Each number is 128 + 32 x the weight over the matrix's rms, rounded and kept within 0 to 255. Layers, rows and columns count from 0.

# layer 8 attention output (transposed), 512x512, rms 0.0741, rows 309-319, columns 0-63
[[130 136 133 105 127 101 128 138  65 124 146 112 127 202 115 147 127 102 142  73 120 170 134 122 115 131 136 133 118 157 126 139 115 169 131 118 180 145 170 123  86 197 152 117 144 180 140  81 105 115 141 132 151 114 183 140 178 135 131 125 120  22 178 138]
 [153 144 160 187 147 169 179 152 163 134 145  66 138 118 115 111 139 128 113 109 123 110 122 150 104 109 197  91 110 173 127 113 184  93 153 204 148 139 109 110 123 144 171  96 122 109 107 141 160  93 153 147 183 149 109 125 152 208 153 136 174  78 144 109]
 [153 114 151 121 176  77 106 116 110 129 142 122 109 110 109 130 115 175 177 155 165 118 102 158 193 113 122 155 125 101 112  78  73 170 141 122 125 115 127 107 123  88 191 162 118 118 166 135 114 137 148 103  72 162 124  88  80 164 142 190  91  96 143 118]
 [ 64  68  97 169  93 159 124 125 100 125 161 115 169 185 125 134 133  93 167 123 130 109 128 109 106 131 151 157 124 154 158  71 111 151 142 111 128 140 156 136 124 131 117 153 106 172 101 127 111 108 130 108  76  97  92 130 170 101  98 115 107 191 123 119]
 [131 118 153 127 125 142 101 162  85 137 148 154 141  98  70 137 108  77 146 140 119 135  77  89 135 133 149 126 132 126 133 128 144 128 135 152 117 126 151 121 140 141 133 127 105 120 120 107 127 106 115  99 130  80  88 113 126 131 146 116 127 161  89 129]
 [100  64 120 143 105 143 137 131 119 143 125 145 177  69 134 155 122  90 134 131  96 100 116 106 140 171 100 121 135 156 114 122 142  90 198 174 139 127 123 110 115  76 112 109 135 127 149 110 145 190 128  93 119 119 156  91 147 204 112 128  95 120 117  94]
 [ 85 101 145 157 129 107 174 134 134 114 115 174  91 104  65 104 127 101 142 156 136 146 115 147 124 119 101 126 140 124 175 175 196 140 144 120 166 152 167 150 144 141 162 142 121 138 161 170  90  54 137  98 113 136 143 166 123 106 154 127 147  98 113 115]
 [128 118 255 138 116  92 172 105 104 132 144 127 133 106  78 153 128 180 147 142 120 114 147 130 110 124 130 147 148 114  76  94 108 150  75 140  89 156 122 143  92 145 159 110 118 144 128 136 129  87 160 167 105 146 189  80 127 119 142 131  84 115 121 136]
 [131 120 139 109  76 118 138 137  82 106  94 114 183 167  82 129 137 130 143 121 139  81 158  64 156 146 140 134  92  78 199 168 140  36 180 142  91 135 158  67 159 162 179  84 168  82 160 139 109 149 149 125 155 132 136 122 121  86 154 126  73  93  97 134]
 [ 80 177 147 106 107 122 137  96 181 144  92 169 170  72 137 113 118  82 153 120 140 111 140  64 130 153 172 116 166 131 204 114 138 140  90 177 125 104 127 133  98  98 129 125 137 104  80 119 128 116 128 113 105 184 177 155 129 117 103 119 191  77 146 123]
 [ 94 143 147 139  85  81 124 169 120 131 139 100  91 114  72 182 115 103 121 118 167 130  86 119  89  80 127 134 120 156  82 160 143 124  69 143  77 104 202 112 127  69 158 134 122 126 117  81 182 138  71  77 158 158 193 114  91  92 103 156 143  98 119 129]]
# layer 8 attention value, 512x512, rms 0.0746, rows 310-319, columns 0-63
[[115  91  84 103 150 152 132 154 107 141 125  84 118  88  93 135  97 126 127 177 112  45 140 128 116 159 102 148 159  88 139 146 119 131 162 142 128 185  87 125 168  88 106 116 162  98 173 124 102  84  73 120  66 108 152 119 162 116 149 103  77 147 168 136]
 [118 181 107 136 158 134 102 129 135 127 156  75 127 114 155 129 147 152 147 149 108 122  95 109 135 158  91 127 133 135 175 129 143  99 198 105  89  79 162 183 115 186 138 173  33 124 101  96 147 146 112  86  89 144 155 135 145 148 143  54  85 143 133 112]
 [143  79 187 114 121 136 117 157 138 163 105 150 114 134  98 127 112 126 172 139 143  73 115 120 131 105 132 140  84 184 103 177 148 108 110 144 172  99 132 100 134 103 110 138  82 113  67 133 129 153 138 140 121 127  78 151 136  91 146 132 103 124  81 122]
 [123  94 152 101 191 104 110 133 132 152 109 120 138 144 102  84 240 133 139 131 163 137 160 120 116 172 149 124 121 187 144 117 139 102 116 165 181  88 122 164  73 118 138 160 137 172 140 134  91  79 181  86 152 175 169 113 105 145  40 147  54  89 127 173]
 [108 143 153 101  58 140 173 115 135 133 121 172 106 131 144 134 166 140 115 122 127 108 142 127 121 130 124 155 143 174 148 146 184  83  90 136 140 105 131 188  85 127 132 149 150 128  96  84 148  57 108 129 140 143 154 146 155 142 117 126  95 119 128 134]
 [152 141 100 101 116  94  91 160 149 128 129 136 139  85 189 156  91 141  98  91 110  85 107 101 122 156 121  91 110 170  90  59 113 155  38 113 151 101 140  86  99 152 101  84 143 172  70 156 109 114 119 104 138 141 158 104 106 138 174 107  56 160 136 150]
 [118 120 109 110 106  91 147 115 136 162 122 171 144 126 152 111 115 131 116  91  96 166 116 168 149  67 125  95 121 160 149 128 180 148 140 171 127  99 117  88 143 141 114 134 144  81  92 111 121 167 164 117 124  74  91 115  84 166 121  96 169 118 106 106]
 [132 116 158 125 116 142 173 116 162 160 132 218 114 115 123 100 131 116 122 210 103 184 155 173 135 150 141 114 127 133  77 103  50 114 145 106 122 121 122 120 148 157 110 166  52 115  89 176 199 114  94 141  94 191  53 120 114 111 123 163 140 102 153 127]
 [144 136 127 134  78 109 215 165 150 116 122  63 132 145 116 118 179 132 126  92 123  96 144 166 130 124 124 138  86 153 142 165 133 112 153  84 140 163 101  60 141 139 133 178 121 145 100 175 160 160  96 108 165  90 124 130 119 147  98 106 186 130 127 122]
 [159 101 141 123 160 115 159 142 123 129 147 161 155 137 107 161 185 115 102 153 156 165 146 118 139 148 125 121 151  70 146 135 124 112 130 125 131  98 127 109 156 104  71 158 156 165 139 175  79 149 131 126 139 121 102 110 131 162 201  87 137 121 123  92]]
# layer 8 attention query, 512x512, rms 0.086, rows 320-333, columns 0-63
[[ 82 100 142  35 164  68 202 149 182 151  67 174 212 160  93  57 197  61 127 106 136  84 201 113 169 137 107 164  63 132 117 150 176  42 140 173  59  84  37 176 134 112 165  73 163  74  96 168  74  78  78 103 125 110 196 213 114 126  61  41 168 115  26 137]
 [128  79 127  71  92 117 114 177 134 136 103 195 141 126  86  97 173  46 180 171 209 164 150  91 125 158 156 109  58 169 102 126  96  93 111 160 146 183 137 128 215 109 164 155 114 107 109  94 157  28 123 124  51 127  91 142 151 117  93 114 104 138 205 154]
 [ 93 236  88 240 166  91  86 114  47 118 226 123 194 150 217 175  91 255  79 129 175 100 110 193 209  64 190 156 209  84  93 204 168 210 161  38  98 178 165  90  82  84 143 123  90 229 181 100 208 211 117 212 173  72 109 151 127  97 183 173 156 126 137 145]
 [143 125 120 104  84 115 178 186 128  99 137 140  96 116 147 126 107  79 190 108 128 164 162 146 121 136 145 101 152 148 118 150 122 110 111 150 131 168 130 115 140 127 158 121 148 110 117  88 153  92 130 173 142 120 100 112 103 134  94 137 109  61 169 110]
 [113 119 158 151 145 152 125 129 106 149 146 139 144 135 118 124  87 143  95 108 119 133  92 104 150 113 101 138 133  85 159 143 169 177 128 145  93  71  95 144  85 111  94 141 161 130 145  93 150 174 123  94 109 133 185 132 142 111 164  71 130 170 138 133]
 [134  72 123 143  87 105 119 128 137 142 110 134 160 112 117  99 101  92 137 134 151 137 142  85 120 148  93  94 175 181 108 132 101 117  97 126 151 169 153 131 142 134 118 119 105 117 125  96 138 115 137  88  97 107  98 134 142  76 144 123  91  80 103 120]
 [140 144 123  96 102 107 154 115 127  83 121  98 119 153 141 108 118  84 187 127 111 141 134 145  88 114  75 120 164 165 128 118  71  97 100 127 131 172 149 118 173 105 169 132 126  99 100 126 190 106 129 137 122 156  49 138 164 124 102 155 115  82 111 136]
 [130 146 121 122 124 159  92 153 142 122 153 135 108 173 107 110 152 103 131 108 126 136  98 151 141 109 164 160 148 100 130 140 125 121  94 127 128 116 114 153 104 146 184 111 153 123  93 129 102 125 134 146 126 132 129 114 132 161  58 134 106 138 152 168]
 [105 138 133 134 132 120  99 149 153 145 129 166 164 152 122 105 145 100 140 113 132 128 139 158 115 134 150 117  97 105 101 107 116  84 110 119 136 172 144 127 161 175 119  90 119 148 123 181  77 142 160 120  85 129 125 180  90 198 142 150 124 131 128 164]
 [116  98 119 172 146 149  87 154 124 142 141 158 122 123 141 115 104 173  93 131 155 105 144 120 169 119 169 144  94  96 149 156 156 119 138 152  94  77 110 150 132 148 144 125 115 148 173 121  88 157 114 149 148  68 189 113 106 152 124 123 123 187 147 109]
 [141  82 133 100 130 154  98  96 143 119  90 149 169 151 114 102  97  77 151 104 130 155 138 136 102 121 106  62 130  93 107 120 115  67 143 101 140 111 112 129 128 108  89 113 131  96 180 163 149 122 121 163 116  94 142 107 140 156 189 119 143 133 122 108]
 [127 124  84 155 119 148 124 147 124 122 142 129 125 194 125 137 164 131 133 128 138 139 103 136 171  87 152 194 134  46 142 152 120 115 140  96 158 114 100  90 104 179  91 102  88 130 176 128 112 138 114  93 111 164 138 148 146 128 162 112 136 192  99 183]
 [102 114 109 139 100 120 101 138 110 162  97 133 136 156 121 134  82 131 141 132  89 161 151 112 141 149  43 119 139 113 128 156 160 101  92 102 139 135 111  91 111 134  85 137 167 152 116 147 149 116  89  84 125 141 186  92 128 130 131 137 100 107 152 122]
 [118 160  61  80  91 116 104 154  40 147 116 111 133  75 105 161  89  87 130  86 118 140 133 137 129 148  53 179 154 139 106 159 102 108 107 109 116 151 128 120 133 143 109 147 146 141 130 132 157 178 160 126 174 152 107  97  57 128 125 114 124 124 131 127]]
# layer 8 attention key, 512x512, rms 0.0703, rows 320-333, columns 0-63
[[119 140 152 125 110 119 145 145 144  88 143 126 112 116 121 111 117 134 123 113 122 159 182 115  81 156 133 139  88 136 148  87 149 131 130 150 107 134 158  81 108 140 123 149  91 157 138 159 132 124 125  78 112  99 141 123 120 154 122 103 125  98 136  99]
 [107 152 151 158 135 109 136  96 115 170 177 116 176  87 135 150 123 141 129  93  97 140 106 164  85 138 124 105 163 101 107 148 125 173 137 111 115 158 153 136 129  88 112 138 140 155  98 141 155 138 104 111 128 151 156 176 155  77 139 115 124 159 124 111]
 [128 114 200 150 115 137 157 120 135 143 129 111  92 123 115 120  68 127 126 155 120 121 179 155 120 158 169 109 104 167 137  81 103 115 116 134  96 104 112 101 145 147 108 134 153 122 130 139 127 142 119 101 142 180 124 103 156 128 127 110 169 112 112  90]
 [117 143 104 172 138 138  99 137 126 107 155 143 113 125 122 133 124 169 144 105 147 137  89 136  95 100 129 125 142 100 148 134 150 197 185 131 126 132 172 149 136 112 131 151 141 175 180 141 137 134 120 124 136 134 143 164 158 120 151 125 128 164 128 125]
 [131 131 109  69  77 110 115 150 140 132 103 117 112 156 136 118 139  89 125 165 119 126 172 152 131 136 128 104 117 153 143 116 121  96  74 128 151 126 115 131 115 115 118  95 112  94  99 125 108 132 107 143 139 109 117 103  97 107 137 120 128  98 121 135]
 [124 120 102 105 116 107 140 131  96 131 115 109  65 163 135 132 147 121 123 149 120 147 173 177 148 121 144 115 122 139 133 105 135  97 137 108 106 134 135 136 141 136 121 119 142 134 129 132  95 128 131 161 128 123 153 118 108 142 134 172 128 148 110 125]
 [110 116  81 138 124 121 113 131 141 112 119 147  63 138 115 156 143 144 134 126 127 108 143 137 140 124 123  89 147  94 102 119 122 131 125 127 147 137 128 130 125 152 150 125 118 125 131 111 107 117 112 132 117 104 133 140 112 160 137 146 154  88 147 134]
 [115 134 129 175 129 119 165 117 107 121 103 131 135 156 142 130 101 145 124 118 140 119  97 120 116 102 152 112 149  83 104 114 179 161 128 115 111 129 161 114 111 152  86 164 141 148 158 139 120 159 114 138 138 134 162 143 149 117 151 119 142 148 135 136]
 [149 148  78 120 152 123 113 131 162 121  98  93 117 134 145 132 136 164 140  91 145 155  79 137 118  89 148  93 173 180 113 149 144 140 157 118 159 127 139 141 117 105 144 119 152 156 107 102 135 144 130 154 135 113 152 137 141 123 109 144 128 130 143 148]
 [131 140 142 164  87 156 112 172 146 144 155 101 206 102  80 117 111 145 107  98 166 113  87 117 159 163  98 151 132 110 135 118 129 122 160 127 146 129 130 149 114  94  89 128 147 169 109 128 138 139 138  90 125 127 130 133 123  95  98 125 111  96 120 175]
 [129 152 106 108 124 145 132 102 120 141 142 130  96  49 132 116  99 129  94 136 129 110 144 146 124 133  97 107 119 146 136 163 128 107 136 129 123 118  83 121 149  82  94 129 128 115  83 129 140 137 157 118 116 139 127 151 107 147 102 155 114 137 151 140]
 [ 90 144 113 104 138  80 133 120 111  65 119 129 127 119 132 146 117 164 161 108  84 111  96  87 107 130 136 149 180 172 158 133 162 110 115 143 162 114  82 116 106 111 145 160 127 143 100 113 151 103 124 135 133 163 118 170 128 122 154 114 119  98 156 114]
 [148 144 127  93 150 180 123 130 125 136  98 118 153 124 110 120 145 114 189 143 177 149 230 104 112 143  86 136 126 155 121 160 141 134 127 115  95 138  98 148 126 159  97 133 146 115 116 151 132 133 168 107 154  96 122 135 120 154 150  90 129  34 136 119]
 [ 16 142  77 128 121 138 111 147  43  98 101 111 116  75 149 147 110  92 123 148 104 159 195 112  94 115  99 152 120 130  89 166 134 111  86  95 127 134 125  92 191 148  82 146 136 129 151 114 135 146 124  89 163 139 124 158  96 113 152 163 117 231 137 117]]